config.yaml
norm: "rmsnorm"
positions: "rope"
rope_fraction: 0.75
bias: "none"
lr: 0.00793
beta1: 0.95
weight_decay: 0.039
grad_clip: 0.5
schedule: "wsd"
decay_fraction: 0.81
decay_shape: "linear"
train_tokens: 154000000
steps: 4700
Each number is 500 + 25 x the weight over the matrix's rms, rounded and kept within 0 to 999. Layers, rows and columns count from 0. Numbers have three digits each.

# layer 2 MLP gate, 512x128, rms 0.298, rows 196-304, columns 0-127
508473479483524479498543457525497516541547508483463462531498541498500514534471503544495521555508484473527481506494528511494487496499493456495509489500503494457488516498471528554474476531492453515466496539488439529467450520471490537460496512482508497496498517528497496501502512490523489530454571485506529468511524446512541478470518442488499498471502458491508520568493514507515502541503
490463487494490553474523505517553520514528491495474534477481541521493551463451482512501529502521478511477541493490461556508501473465450479529548519506498506501437518464478510507484493473507543489460478476471525557551495487453507502519480493442423443493508487477469483516484522543512474442500507474515456495504495526527531532535478506501515467533511507520508504498521500540528493519522
466577481497485451493418525513548459491487495519497496455517450506480550452516484469511496535507495490475524455511489487502502515501481526529471495457512492525526463478504519454492523437459514545508514513546509506497521478505445421472543566508523518517533485518459532533525533459512490517487505495507480500490524535508495513522503473471479482558477489458521494475497480445475472520486
515496492554494494537518482493517446473537486511490537481430479551540503519526514500493540511513507426460498502501459458564477454527434483500491500477481495527474478533464564522501573511493485527527488520467501496503498477451501485564548471487508508505474466514511505525558490556548512514499477503525536474504521547494505522489458461515480521519486440463513531514534464537537494539514
502500463502492462487478513491481496496498468524484508518508496501464551515479507545474503544467476488427501520455491499460509500501504483499476477465515493521533472506496524471459484532478480460491476483482506474473515447571555541440508525476532481530478513560495494457513535476522524487510525547477488495512486472506464505476525468507535525457441480521509517473491521495506508483452
447469520509462488510480523489479480497526518488567522491478461484503469497503539437520492469532461440549490513500476524485545461518469498502520553471476532488516518496503490471482508486514517493487487522478492477480526499506528501534536506498490519468484474521527512501462496518509495484515493489532482465527517498499489501497502492503504495483488510512463481504511487456519521502512
483461492469464518478484496477492533499530495467512488445502506472492484540513464474503480523530489491487518499436506493550491495493507523492527528500465521525485512472502488493507488500498473510510491491496510488484489503495523520475449494508502466483491459550514505482485502490501563525466496538478545493464527501459539525500519511484488458487476547511454481466519495507501479524523
504509501496458499511554512472485505468503505502512487525495490488472505520561486552530521432488519497522519519488535521486467509536500541445492490490538484517491527510518463518500481484504500494491524497510506478505517464451536512490500475529514527442473554433483499424502511491495482565473459503513516487495505509510522492478531461496525482505513520462508441451446533452489465488500
499485535489523507501482502493502516449492473490465500464515485508465492516511440455507495457525450499494469483508457520558461507499496500492536520508471525528507517463476545478462513474527477493492491490507481508500456557500465527505506458526477458521476484498454493489509521511512494528576496526518501510497501499543476483487514479496512506509491512531457494510530512510476492478479
474467512483538497579476501509491558452576510519472491463515504477482491519511505533527476450550484515513493500537496486510477500477512514500521528465481471513502494465486547472545490483489509504477482503502516492513513474512507541517537467531475495484484487480513504462528489542476491476452502520510490495519495490514506514517504490502484472574516515513483558507560491485491479517532
481477513484473514505517516481504498487466516466473490470510519469474522424483473473540461465498500520463519479515492494479497544522511535528535510515502483474468491479523502517483499444499488515489534475558550518477491498485507449516471532540512470489514565534473454495462535538539509507461432486507458543525494534508522475578563522519496531467544500490540484466495520494503438529516
479529483500511470499512478476491525507508489517504490503489529508498526513519491488501524453496506497482531498497484513507515516515527519493483505481509541511568548485531488533467526481479515475486476517505507492519541506428533468513474504496523522482503461532497503499495468525532489515493490527523492498463512479537574505507518482524540510504550520523477458502498462495518524527489
516478474484514431489514531559481496472554498496454492507479474518473492515515456494554453487516504482522497480505523499509534522504495500532563492510468494545521532499509498523456502543493492491530462519469505499518453512512502501525538523507500473505520493535505484541475530501489498539450489497516502517466487520518469510471460517529507505485524491497498540469539522530488499553489
498468520481494483458460561540527513515472528484484498463491510520502492487470485456482520481508487501536511477473505543496521508473462497511481495512509475522479459458405489488487514476461459520513525524478494522480474468520519529503488457489501489525473550497552481504525503495487494508499526499496509475492517517487539495526482505501487526477476470503507534540516501495443464547539
472523483515527522467478511528449502481486485546512492500521520469482518514522460502494488532477500505476473482510469544503483507474531487514484542505481492552491509533509459489492506510531460529508483530502496518503503523517494479532502518465462545514519485477501486523460489515515466487467519460502469564488485497491527494487513509465548488483515506537564474495496480527505476512499
491504492497516499486511506495513495497518500450537507474499492471534506492522521492463525452514488493488523525544534514466535493519480524479477521505510501484508534502505490498513494530562564532530503546536475503492490499536434506432500484508474468464506531497505506507509484473524506488510484500512484515466489520523537495531504492461487511542488486534498513524490500505498471483505
453550511506502466536509491516515538534485490518521507509510529495527503489456495433474486530511537488486531529482487519514485499480468474456559480533487460480454474531508497482534521506513480505482465529468489522511480533474515498490482504469542525461508493493510474465498491477476515529506525486466518484460510497511482460517500466508508495497470537519476510458536507486516504552541
530499559476533463512462476487522510493424484471465520517536493498463516535474508515502520548487485512495496527450513461509501538503507517486487499477510492470496462477537506521497565445482537492494503486486496471478480489515454436482488515536496545543508526491533484507509523492462478519522467487493516476502532502461529536497517476494528536512521502493467490452502481480493470474500
493521456468499477511477476482440446485493495535512517489493443467488510494522486475548473498476524503509535442469503508525486502505498490496513537514550522516555534509503497469514466520530487495522472473516505533547543530517525503488484465492492528498525487492479482454503479491526516523527537505462457456492483501436496520532512509474513535536481501540472463499512485508463512491482
527503483488493477471566479560509488522489524490492469506521524466520497495503475488522529515504527472508532519467499507466535487501560467538516542455555499483497459560516510529507494489472533487508544503553514506491477505520585518484474526527514499465481524549490529457482496508455503530493530507482489493500471480493494476479543437477451485496490527496490471501500512474512540513499
508504529504476537532487505533498524513512484512480477471536486480500559495546496495495528489466501529506471505501537428445503523511509507515516526527477506512476476517492519474493487494514502510494529491517519523492518506453499500499530476479522507486482510476484481519529485520512500521533519460522442483551473500525475507475483497515527471538522492497501505477520509473491530555538
525474493526472519475492502457489528499490458474535498493464483458513483511504515536527502474475469517513507514485544478495531477492476497496476510478501510501470504476497499506503454458486508497461521516517512531535495536474523473473495509478507465538489523483466544491500500527473497455485518462497511541507477536489537494504467473494480478499453476558499499508525527485515485533497
462467515541548494509535495488481473476531478510505490558527548517542528513516492482491450494486488491485498548491475521468496488466506484500528546484491480483461458487472476541453496533527512482481465513457489511521491537545465490476537480479529527516495535500492469517467500517497494495489511491454480468473482506518525516505514449479502483515468502510479506534576498527545553499505
491456479542497498491534493481468487505510562475490486532541470505467446466484539528495485478492516542479498531528492508513486529493521505516528513478490532530531497486488515511448484486532505522505490513498522475460523534510502533519476531468470522528533486513514437478447519533472489531534512508524544537495454511507513514464518463509481454460535456471555492497524525471508489503487
522501497511492459521507493496508468522485527509512507521494471496496481493497503500510495483506510474471531496479461480506472489508507526507505473460516490528485483488505514550463487500469472508510455511493496511523525499527515447507528536466508549556506522538481514523468515515491526513478489477491467487466486517507462503481533466480502477470504495507500493510522495504464513510487
488490550472494555528490497516519512445515526514483508525462506516525495557521494472474505514506451495468528476505489478531489476484478537461489498494490468450538507501505526533494519495483487485457464487479498517489510498487473511472476547509477540517493479500483486489509501518498502489500503479497475489516453504516503487486502524489491484457501444456499526504469497491489495538517
535508492535506492501485538495579509493479515504523514503557512545550482504485491480498477493530513491509485497484523483506542488504530490497495520513494494534494523519501522493486489527533496538527530456481488534516497552475531473503470484460505534517507462499503449510516499517491519500475491493486486497481493475496501527471512513493549497548486467456526491481522502537505511518493
454501469474516504466531485487535514496458494464491476507547474517512489453507528502527519518502516494480495520523502504542491489522498487536472462495504532484531496493502508469512542451477506482537468499497490477504524495464532478548485490542495503483510481541480491520490448465517518458495505515495505543524492565470515508526506513522507494450530481487482513532477505493523551460516
480551508516516468435531542495534499473498494498504491521495501534468518504494511491517444494485481510502519517528483509505444506489454554472490522510500486530516498510504498506524502481535541501494502509510475541568511565512508514555511522481527500492535461481501460502495492510479484489455505458508535511522500500526551520537490503518502508509547507558506473526462503503478491518530
489501492494539504496506563492515507481482442488493512486494531494530517485501497490498489509488472506495473451501526494503498521497431514487487497493533509475490521460464495484482526479512487546463502511487507532484493554497451541553557460501483504511473474553516524505503488533462465529529465525513494520480469488454487503517497478467508479488494482479509533509556446487447528516510
493505493546506482481503502484519495490528497470524509483504508518490475476503505476470468501492452471476521504467469488517540501503466508528484484467501514505562486499501485481507486542470487477495470458508472507508499472551486490516489528494515516525477471541530466526463523471533478519471508483480499483459521535500489467478494488569451505451514518463524484526482525516492513509517
497532505490483504501517475466506495496490513497480492508526489513472468492523465523518499525508506473495475487459458479492486458483480552534476509508494554507480484506488504518497501499487518514501477501497506524524498501465494497489478504490486484502505502481502474497508492497542447531459536509478499498497518505487504458479514511487478501465530557480464490516473542478460488477495
469476528539508566492490533510518551490486507501524523480437503452519487538515529474518500476521533495462480503486508533510502533529491543478511502477477512490499472489497484521479533514489492470523520496486524497533504446532550515522564517526558546513536486531487519488516501495511477515531500483496508492483480471513499491501525463513465526496491524491546484532518478498511519494518
515522506530500500487526477501479492474448471445458511529500489477533490514444491536489444443512486468547475507476490502527500480425555489499518482531479517517515500496532461513476533457494517554518540524502468483494534481533503493527502493493500471497524514513495447511506525517464549509474491544540514533534472487499490532473512564520511523525519512520485466536488486500476472503553
485518515497481491478546483465501510462466526480503486475492485509478495497456484501471520576474525517512494496531474515515518495470523490509488534490453509517522498503515493500481509513533500477499503515506488449578480481494473489482512520513507527529486510499525519474510506521478476528514469494443523493486493516509582522506482510471478492524514496488493459521508467543507505508498
503531530483527458505479484506488504473529497496501512485474585488475515527482487507558511524484475506446482511486471505527445526479487534459468506507497491502520510507452483456479532445493501510491507503461490518505492480509499526488516498550469496539505519504501467564520509527470533514517501489508497514488514492484558505518464520502463525458485499547563496495514511461482500516512
475499522494487482502486481476474505454526474495490538572509514452485497464504517489506485508530500461496464500476518509471551510505447486490534522450495526497548529490497525448506524458493510513505480478495496473512495501483470507510504538526474495449471498526531491488480486522496525490460479493501437485471499506457511482472477537497475518507552529436511541513485529482478493524469
509510535513470498533502538465501498491480461532518525454525504523510487502516486470460494514497468486490539471565519481514484496471488487503516474495466494531499537481514529509503532483493491575555478559551524514505497495505500512521490458521478522467476478493533533501509525509465463478486502515487522538536467530478494505494499533504500486523538458507496494498504491543506507545457
457532495513461491523521503498535526534552491516514518526552497485500497517549487540503509463545497463484530520529520474491452488499494477482532490460495466501492434502497515492523531488525478486486464490483490497528515525514544486518501500522474518536471496487524520513478489487483496490511507514466514511477468507492510481465479508486497518515496503497456488511517501505471508533497
496497514501472494501513501488457486456481509481434510504490461476508540492522415529524507522484478497468484511529522506485486484496507490505518503509520467543500459508509530532495483477547494452505491502463505567521529501491520533485472504498461490561479494503510541517510476508525510510465477462494492517500479482484507507479477516512492495505501455469497531473531467518495517563474
474482509477513517514520517496486526503506483519492502523524496478520501503544494523460514502504481487499524513508502520480516529520510472480496502514488502508470498495500522524494508484474508489473483525475520485503492473528520481505497471496503507489509496514489474505524471516522516509461475498518463489528507466514516489489476454520487504524495516524493547496487520492508524505530
519494531509460518521462452475491499483481481521508452498540526476499508530476513504534527466510517497495510555487506509481501509479498514485513497504503526450474535511477474544519465510515498500452507458495495486498465519474504447488504500461493480494511529474457495485508526477534477490551535517464463469492504523489526523501452505499529493492521516474502496506461532490487515467463
524505485506483471458489480517491498490457549520521507482527468502475525499464526542510490490488538511488470487479533485530514494472492537482480492509446497540590466503470507483536537555480533542540497510464500469506502497494547503494473484493475511532489509521532515467551444527533549512506542502492482500494539548498556485463509508507492504523507531544554484477537491506486530550505
494484465476497493499549485514498477492508494511482498453512503490484476493508521499516527541513480499493504485497492499544474468468467454526505517468519490494510498528518523492549502482485501411461501508518475486504473495491519510560540483540501526440533557524510507482457523514484488498479506517478465492503516500508464449505471492512480512464492476507485515493498513502528562497531
520515513460474500484513509511474460479490548503478513484540493519462478495512505483514498475465473504518509492510520453472517464454515537499446510466481507501495494508535510494524484459493553531456457549543535508513457469481454546498518522516555493519494522557533495512540553535531492490523497472471459510462520522519525488449485510450479501478479471483514500524526491514523521483454
449456510514466456509524476497516554479508527522531456490505527441503548472487438542529517518504472472468468476515553464467463549465517452490479525489518534495446485531528527481557517537477502520543482489512471548504490472518485478466515529521482508518555489476474479483544434534457512484558485503521478583517490538487471467466529499493512546521457492556536520533496466499476443479458
510494525494523492494452477525502441499510511478522509502470463491510514516504502488489461509478509473483468502525464509488508494472499508486530526500489514481512445498496513493494532507516484488465532513467504528531506505529565496497508509540498523514488455508507486476556479515507458475506508519498461468492511491474457487555514514529461490524481500459494501519458476523510522473463
513468520475514516485519463517504478511466522478545494548534491512490538528486497464477508522503492512491505523498519501482477484487522519541553489506482486457529507522463494525519535521515495472486482477494515490483487410496539487489522527499480518551484508489506527496513500488497483516442514509517481497486472485547462448513544490495520478544502511463517536462527479524480515467492
482461491478492540507549524428495493441489535519469512491484474494539532515534467482457491467483503483466504472517505477518493483524504482528478518521527530503493511489502490507511512534483497483507494501475481467505476495466515471487506446461481495471461511497478503500557497496535489460491488463509547521548517484482490510538530495501464495496484489508490541488473495485498528488476
494501487478492499507510493470523522510500491468496524516509524520518485520523480488460475510483522483505505485489484502470502466481470468476495529509512497526513519502497494486510494510481492501497498514477511465459497475482545485548528493492494493469512508521509473499521506500515458535513520503517489456519482513480482521486491512522477463536470505500458488483496489494501498516496
470503515443505519469493490518498501461535587464473519474495520539506517525513519505495485498510550528448482465495527526472470522549507494483486541480478508457539473509496487502487516498461453449505523474470508519457517560470485476486511548474559505521509482498451553490499489518543503545507458478504472522461517498499491513492504526507532497525474491467522503492552467524519459505485
497520532525499484512523478474509468515505484494533509524484481498524466518513523494475459465509494493532476493492503505530496515476529502457492519489536513504507527501522500476526464522550529476471515529460499482502509508459495537512517488435540529517444506492495469528465500502455486486499529521519500519477500524490524496480492525516498500502495484468519495466508503471494491481517
520452544477526519524528508521513507494479502558509498527491522494503509505531492519455495518482503489486481520507481539494488487520546493473494539542531491529511462532520486507504484487510488468518478482515490523511487485484507501516498505497545533505465530482499490516475488497481510493524504518519497465500484481515506495534503473513477483491489510510526501501485519519507534514512
512506491513510555444513490501514496480499476480508475485479506471463505485495496473453530500481532526507472508490511542548527500504498529479483506543480481430473481458494499472495524496510498457494532504477505523534531512487506544520476509519450481510492520544520479509533507433523474497542522548550492522528539508510524490482507497507483469505494510482538521528514466468545489499506
512511501480504474477476459519533456526479488452495566469506481525433496561467467512468478471462526461495474487491508531560488501507506528517498503461520550477477496509502484513518556501479468505526532492471530457480471491505521504525482474499511490504435521513542509534535514464472477514541493473490501518531465462482517527506503528479461500516513529490484465509464479496484500483513
485440514503492482490552501478479509402449486498448475503496533476506529499524519441482503516503538476495487470436457538538459517485508560495544509515467469491505468504511537478507507459504484479517486490501447495512496469450519493492508498515481510521560514492514497480489485463514485499517493483528509530517476491496453499499525520563514511489508530527506518481523520527450520462490
514496496457529501531518468489530520489495522516480502531487503442488501516447482487541497505526505442540496555491485520502507524486476522500486480556496503485484493456524526543470539508512492492481524459470532477483499496519513516480495502529518489500504526537510453474470504522515520534498504469494497493490504482488463482517463570477462539478545493517461490509473509555493470540502
481491457497478465477543543471522517507521502503543489499538507515544498496533513459500459525456469523500477463526506492528465530502493523520509535503488521503527489550516551458498494463487534461465466477511529494479495498497505546511505470529486540462500478508469476474523534477549485509502500546490507503543469508485520515479508530475502478467488524499533470484474551513477479478505
531469484472517540510455482485500487513527484477496466504498438494480523500514510509484491475460478523464521485498532500513482493486453534530499494457508486477519481515497500437485498458465477485473492477496516488454494460487472507529518497480515503486499495493536517496562520460508470515505540539496487461538485484504478510499494492497510493483458529520497494488444530474506496499470
498492443468508476493506504455474478479490491480484451467568523496466468487515518525481491486451487505505469499499530482491501532473493512504510488522506510543506491500579493501466538518514566480522492517495518512501482521542531514506459485518478475481467473537520516483524512536529527499469481510447493482521519497469517507433481496497528477499511504495496500509506519475535511497459
477506501496485503533464543501510472475478514515462511467485431504493520518455449477533478512509518469524473491464500476465495506501513470509486515483537546473478488492489523523535487471504526516515477487481483469484478508487479515493507492516469475504453503540511505516472518497492496514536502446495475481463496472490503515514464493516476491518527492499498507510495492495490521512495
509567486493515493561497507536462509489489535519457499509473485506497504493502493491488496496517514450535479519522503493525519556510519461479502482493517496506502534528484478519458507509495495511488486503474531477489506488513521513500458514486534541506505482502491501533510502456495511474442533493502510468505526509522488469496495482474496515487474484468511512477521498511520527492470
512503545504500482515465487458505483487510520482478494477442522488492528530469494462497498508471540525516519512503488500480504512530532501479509530532466493482482449483506547473503501505520460423550468510516463499512531480516510486473505473492522481490512513515512495467488526492469519495505480476515503532519498515500466526509475510464492470488536476465473493469525468481463477495531
469473469483486514530481506461464475511516476509536517500504517457516536494500491520495484473502512501518468477495500537520520498506523526531541473507535496552522500529520486488483507529445490494527523491525507538526482532475519500502491476481466509483456514488499494548491497504503538507514477500506489520514488527515492450488538505500495499506499509544498511525496517472503507493480
545489521497519509483441497487534508517532484542487487487509496459470522536560530467495471527520467493485503505516492428509555512500488529508469473478479515461447477458452546481533495506464486510501517531500504498445496479441476515498503503507503537489485512522560552460529494507519533503449528486495508451523554493482464490474481489518485523494524499511465462462487526465493478566504
465456526497505505535489523503502557475517498492478481521506501512492520473496531522474497519553491494507505518479509540513492494538512523487533495521486472464493517491491496478487501536455500515494505510498494493441535501535540529498500517481517479496498440474495519500531497517535486518508508468438497497516486520493510446489505461522489523496483503504477515503468514496506472525519
467523514498471549504501510493481527504497500525487484495491470492519508505497534505523500505513492481488526486469535480494537524491490464484461479471515496484510471473525539461528502508483529485487467491542475479516439493511530491505492485470523494520517463531502500527536454498535511530515448531503517483491514466473524512498464506492496580491517523481494463552470499507543506493507
498505539483508483511519496458540475518523522469479477488519520530502502523508492503512545505463483486492499480497499493503507526512499492507434477458494497479521463506452509520475512554496506516492533518452500482489554466456544486508453496483506503491475485474478535510531450482469536497499473448517500533497467520501478482492526513503536499456495506463478517515523456526509489538442
508500518533509519520486495491517490521501518525506463544547530526506515473492505457492483528515514520485532547523503504500508520457496525459515499510507497474523510514521467480484488524531482518517513527484457470512492474509503495497494532506510463497485526482489478465482522511496551511486498482513475517501517507500497486466493504485500485513521477514519501485508521493483476492546
492533511462496495494528540485504521486506536503532518478508483472507472521505490510518518542506503486522470556497509487485512463518520461484520485495491454514496490496495510519467529474508487480511517517493493461508511496468521510529459502490469505508528493507543533492518485477440508509533564531523545483484529463497492505510464493528491488500493510488462501534478455492476484520515
496486483510511491518487482521530512486553505465466533513493538454510505510507513497502502491505524535497494521531509518527513547503515450452517485519514479512495505503518511454469535497508501481498481493524511496501486506472512526481475500543514515508476497494480506465513521494472528496522542532513498499507492477513511501509548503475499517480482515494496473506563540471491492519514
485497507502503510503524482490455499502517525498468491529488476511456458513530500473516524500532504514513505504481462440506531517487531497499497487496492490469487501490476592499483506562456479465476487482470496524486476471512538485517461510480509518518466514470478534484486551528487539561492535472489481444514516473538498478493440507492495485530489539490525552496468483572465534504497
479529503513515505501484480490506475528488504515500461485506507506485496496523485522440499523480532493461480503477491491545488473511495454487532528509482462464491544520505502511516525482498481467478485464460509533488486504488499492523514471462487507496535487477515458498483497500486508507448478535487512500486518546501452525535471500557489523530493530514499480491526530518503508504522
484448518528485499471487500472493481495493489485517488522542506523480482489535489492508500528520462513499499512509460473517486492497461546499504503512494498523496492472431513513487548515485498555492508524511447525578499517507485497492488478526517465519538504502527463525496528489458450508501439507468491465495499466504524467461487504520499537528474506531480510510532497473502455483516
514550511481528504466529499529534518538480500466477471491515523462500493499479463515449494481482530520464500475506527539536516515478489515487532513494487507502501490533518509457488448438518489484512517502503528463510483492499479503500482524512489486476487488471510480497514483491495494510451486508502539445501502503491535520491517485503515482541505520513492509503552534502496529500546
526526471507509518505541516502447499504512473469502508521520492494516443544482479490518516491476491483515507507471498487481483506495523507498486557533498565507452478508548538504489493479528517514500480542488530494508527470476520521484528520519473479516497538494487511476470489484475489521464481482479518455479519463486488505457503497526452489505555511476514512484514523534520543518474
542486493527495517487461520493488489541508508509482502475492497475487456463514544522509528499512499504536466481482564489507534504516507520441500500466466467518436475489464515488477513460508512495506506485500469496490486502496505503513496484499573512527500491524493526502478463513470503531481493518507476507499524490499474518471508484464510487538477490475509502498525504517510535486487
463482484520507501492487492506502496469469513492473499510476496519487519531483565515459504491493531519467471479493496522464522521507482477581504527473482531512541503466505478505511514524508460469481526464495477538514493568528495528533508447466514518550493502514488466530504493501433483497476514501527503509518561512523541466496485519510487506515515492490485484492478474490485515439481
503466490515501503471488501475548546480540461485480479468443524465484527512478530471497549498534485471508474517543512462506502499505477505482485514511503505447508441479499519478511472486468522508509496493492523509491506525505495499483495539466476473517516436544484477504544517518506553522517491510496462488496476481508497496457520454530526507490499488485464510462507503483471484480505
500477512494493468497464500500495501536468468496483497513496503495518490544503500550509494506500461467517556475506529489546501481517491500485510488532525472505485476481484498500488521487480514485508480484512553490455575499543508501486456503499470506501487497520527518484514526486503516459489502524515479484506483524515487509500500520482514509486461499494494511522496519513455457550545
488518528533500506449543508524517512490527486497537469458493532476495519472473488529502529483513492508528526509496504534469448498466467525478496521535488494479481496510525488494498516482472474522494492476498479492503491517479478490499500507497496486477505521479511498483527532498501496529536508483481490529460522538545530492512470500526522520523520517466521468498493493462496507527486
548521555522518491465540530479502463505494502492511479490495521525516503463482519520508483488529477481518519496500545484513493526534487531519556483499549511439518518445457509470474529526467562560531506501536483496518503515541456478496482512488490515493516518541488481530490525523461475538465487478491486509490506511531510460500481489468505523532441517528511528491516529504471507495552
453501465500483513520497521482472494518467473495506491460532533474468530522498490530535494493467517487537491510498479510482528494498456518481492486488491472544495528520523500497525514486484507501521511497470541481492520539538484494490505462503514530487518480474472537501487513461482527473500496499511512493533518551523541525496501520442499498504447462491543489484498498501529504501500
477497530481526539500458528529482505508451506466499459497463525518506487540515520488508476435533538469538428535497438507525467451493517470470476562460540495531502530470480483464530493517465481532531486543492516516470495454523493492504508504490511508516492490524507569535485506490561480491479524465516485451535488538508544485542463514488459474561508468499547497519505500507496506486517
462518453533525500494513481518499525475528513552505516498528528541488472493572526465493493514516506510453514474491501482495498515486475487468504514485461517503512464526544492556452488521511473503532500499482476499502511557519498486531517506539483467522501496532524481508515493525517501527479504467479487542420510531539512477487537491502515532505484510534486473538471523547511514475528
490510505476535510460489481490444473507510491554499509522479519518484508490496486513463465501504474506534574494552496490464492528519489511501487512529531500446531507513540483506525495480506467496495485514478536515478554505516514451530488494469491499482474503557543479468470491479539471516469516456489456483507510467462494495475483485540489484484522521490535543541499482520530529476461
458504497534512536530494477462474503488461507490497480473486525476536507500493465510479492504499529513460486479475448481489531515478485511485505476497488531484521479537479508501491508535449499466517499459474503559499525493514534492472510527500565502493476489483514505505470553499510514476461508522532453487513488478499422488498465475480490468486490528530486501483511506513494499504547
475541461507509511497527465515494495479491510514507528495509481493496477497514504506495481479436520478526463500481502522511454452508489498537473518499499541523493506489466472471472508507504490513486488503504495500504519483493462490491496501460483494510501484506516530496476532453490505462502468503505509517496526550472487507518514477522453510465452507493524507507468504504500505463515
481484470477495524497505502469487538500475514518507518513517495452488478524509507511515494505489532497496546508484484472523441519522484502491483503530485481468503479516514506516494504522532507513510493486502481508464501514517483461501472534505507484517541531516562462503438526493499536484487508512516498522487416543497480508507534511501469518486512491486466484533485520546516502510525
464472465534519507492544495485501525497494503471511498505494551497539485500539483554475500471532484485465489490427526469488506490505491486473526534560518526498509489540499501527480532503503477522517521509487508541509459565528521506494545465502500479474467506468462454483516465530486474519476537466476509505419502456492493521465519477511521537508491487497463525553540528521483522510471
498523498455516483526541533498501480461447465512457489500536486542497439525544488487521468539469529520508474533533502511509460513524487511514504492515492492539523506528556496475508490454491505455432489500520501534513490478462532493495463535474470530506493483451435535483499454461510462480508513492505496526509473514485526521522509506457527485498485529518511516515498498508520509490533
485556485499495442533545503538515526526520541518477491523534483506466541538532466511471510499533474480508568532479495482482481556546487506490529541481498502542511509499526497501484483464489499524515492520474492477456484494486483471509460466495476492521497482496482489520494491500469510475471509497481551523442474506476526485538483522504477528492475482493520503489504484516517482503499
456502536437482522496482490548522455478520490529492512501464529523502517507523460530508501503464506499512487494545504504525459478483500519506478497483572485491505511555556499558516510511526565492494510515454541529506488494497524517498530469504539482492490538499525493490484486551473478531505513499459480448547539488478485484511542518518494516501469457465549498521507509509511462509463
477518546490478492486514499525491495528525495478508506482541472481534528510528479511480509484504512514500494488506489505499492493480485466502550521524514489510500510529490481515508470454517489493463520483488482532452547485514505473509484523463458506495504506478477507485494524527462472501501478450483506490501476474497507494516512483497522480497488481503485485486499528451492516492506
497462492492506513525520484471509471528514510476533521506502532479529525506477507484508515512510472484535530487481501499499511487529509497513497504513487560547457527496499539472522489493542510490498493504466503518480492504532551495527493484486524498502499458525513516494511509423550521489499500522481517486498462521465481540513469509530467537470474494494494490557511517505535510489507
518510460480475492532501495493520527504486517476480501470505479507505494518483516501457519502526503523500514507516510506504477533513496472498534534500503516526466492499484510494531528531508492504528491458519518514484516516505465507440483505481499515512523484503484507520493558501487537508475521510492489507492498517481527470531480511479527469506481510509511488515501494492491502500487
459494491543514521449484464457509534488488469510484448487513474476497491498476455440427517496497536506474494479508526435467478498499520507494482503506470461454516508532527518450524490484509525520515474517491461551476543468469528498523463474478548493533481502522487534450524437471475461518522534480501546499500552455447504497473514476481488526481539483514527501553485525542492516534459
478499545514530513504492467500500506505483541497510503514527469474501462514476465522482505489500462470528476508533475514465473481511502521513510523528485506467514458507480537493511479515477486482499493493479550494524485481486490474449522524480501497470489492488517468533503471479491450484495509519493523488515511461481474471454500552506480474534499525488450460496503495521514525532437
505477531491510515507477456471525494482497502465521472510485482513501511506467495490486494493510474506501515496485517483521491509546462470515452500443525529496474508516488461482545482469497500504496478469488507544487467475533440459511495531450521482489492516535486506529544511490503471493486496510470488511519536496535537491514490492515490503500524465482475500458465516486493519470510
495529529498489493496419483541475506512471548475542520512470480503510461516501540491478491521500516448488462451523441429516522499561505518509478530471474525490510448561458539457530518536494462508482497513456494462510511471504543509502489486448499520525532504511462499488509498511495477475467481503467440475503487526532475489477482486458480483483532467457475520545524498496465498489485
507487544466499481518481498497537488500460545477507510488499498539487512520481481478469510491518502492454509480489481508494484507506474536508500498531543508487461501510477518509520535475494457512519503504509444461449559477523506463521514470472508497494479503513498501499508514549533499508467550476527516453486494517500487524509542484496503490502496466496543475508488433476499505476489
539495469490520522490511516455469509537479508478503502500522497522468519490513477432531475517498489518484510493493473460515507521505503498447541497466505441533471441549490572455486539500516528514505504493480470539513544489510483554470502520575509503526523501547481513436470524467462540470513492528520493509531529530483475498514520480501506458504515477494557494474473538461545541469485
503529517506571477554527512491506533545523515521479545540524501511447511548496522490521535522531511477500438486487517497530508528512489525494521486488518476482496458506520537497510506481525497498495501468525544485475496522490503482525486489533488482513486489508529495524472525511520508511492476531534499479515489493481503484458522506486511521506505551497508473482499477464473526467479
490515475516499552495552498465500504522522493532478521513459465469495535500487446530529538463482478529481523537507522442447560470499518483454529537550469532520468510497545494514497489511527490508520493516529552465511542490508487484487530467539488522487513520507522481443460464508516488482492481490488475492484507502539486419467498467468437498503490479497534515462534483518498523450517
513450493508449565462528452484511532499460521547476507507496506500498532530528451522475458497513509502546492501533528451523453524502511533516511438458469478500461548540491475489488485505484491541466491467489503521521506518430544570514510502532485500499513506535553474492502479494521460501496494505500512511522467525476531519465561488477534511500545524525490501491577458541479472495482
503479437511459478494532473489487511498526524475509480509514494531528473506524524495470470489469515548455507515479454482507474544541475558508490489448514465526476504530487458499485505471486501519517537510492494576485547495440427478481497471507504481446553526543499532564484550492508491520536494480534490492491539556502480547526514463492483450542499490489528535453507492509515427488533
571523515505453501475480479516477496527525493497482514482538516466509536486507526479496498451495495487467518493520481475475521475491523517487513489495477501502495499479528474484485522473469520590486510557469480524505494465490494480473504453495459510492523491455501496499527481488489473511532509475559470507494485514566481457502496507510494477568457497506483496491468473480491494503471
530475496484502494498539510473484476501491492523495488507495552521470512508492456480511521512480477540479506498475511492524457478506472510493483494494494505524486468526529520506516506494511490542468467512515470497499489484464497518538499537502515501510526527522490500516524522479510520527525451477468520500497508499511507534548520468543468513521470506495507477487521522494496523520475
456509511516517452534480501540523485530489535490538499541479499563471428518533481457482458474530585495493502490481494506439486490488516494488454537534536498504534482537507472459437607500531471501499489500515507471505498513497559472522465567508495508501504476550444523503452474492485517537514490494525508519492568541518490492463511481566470472521511492527535487479502538510422460472459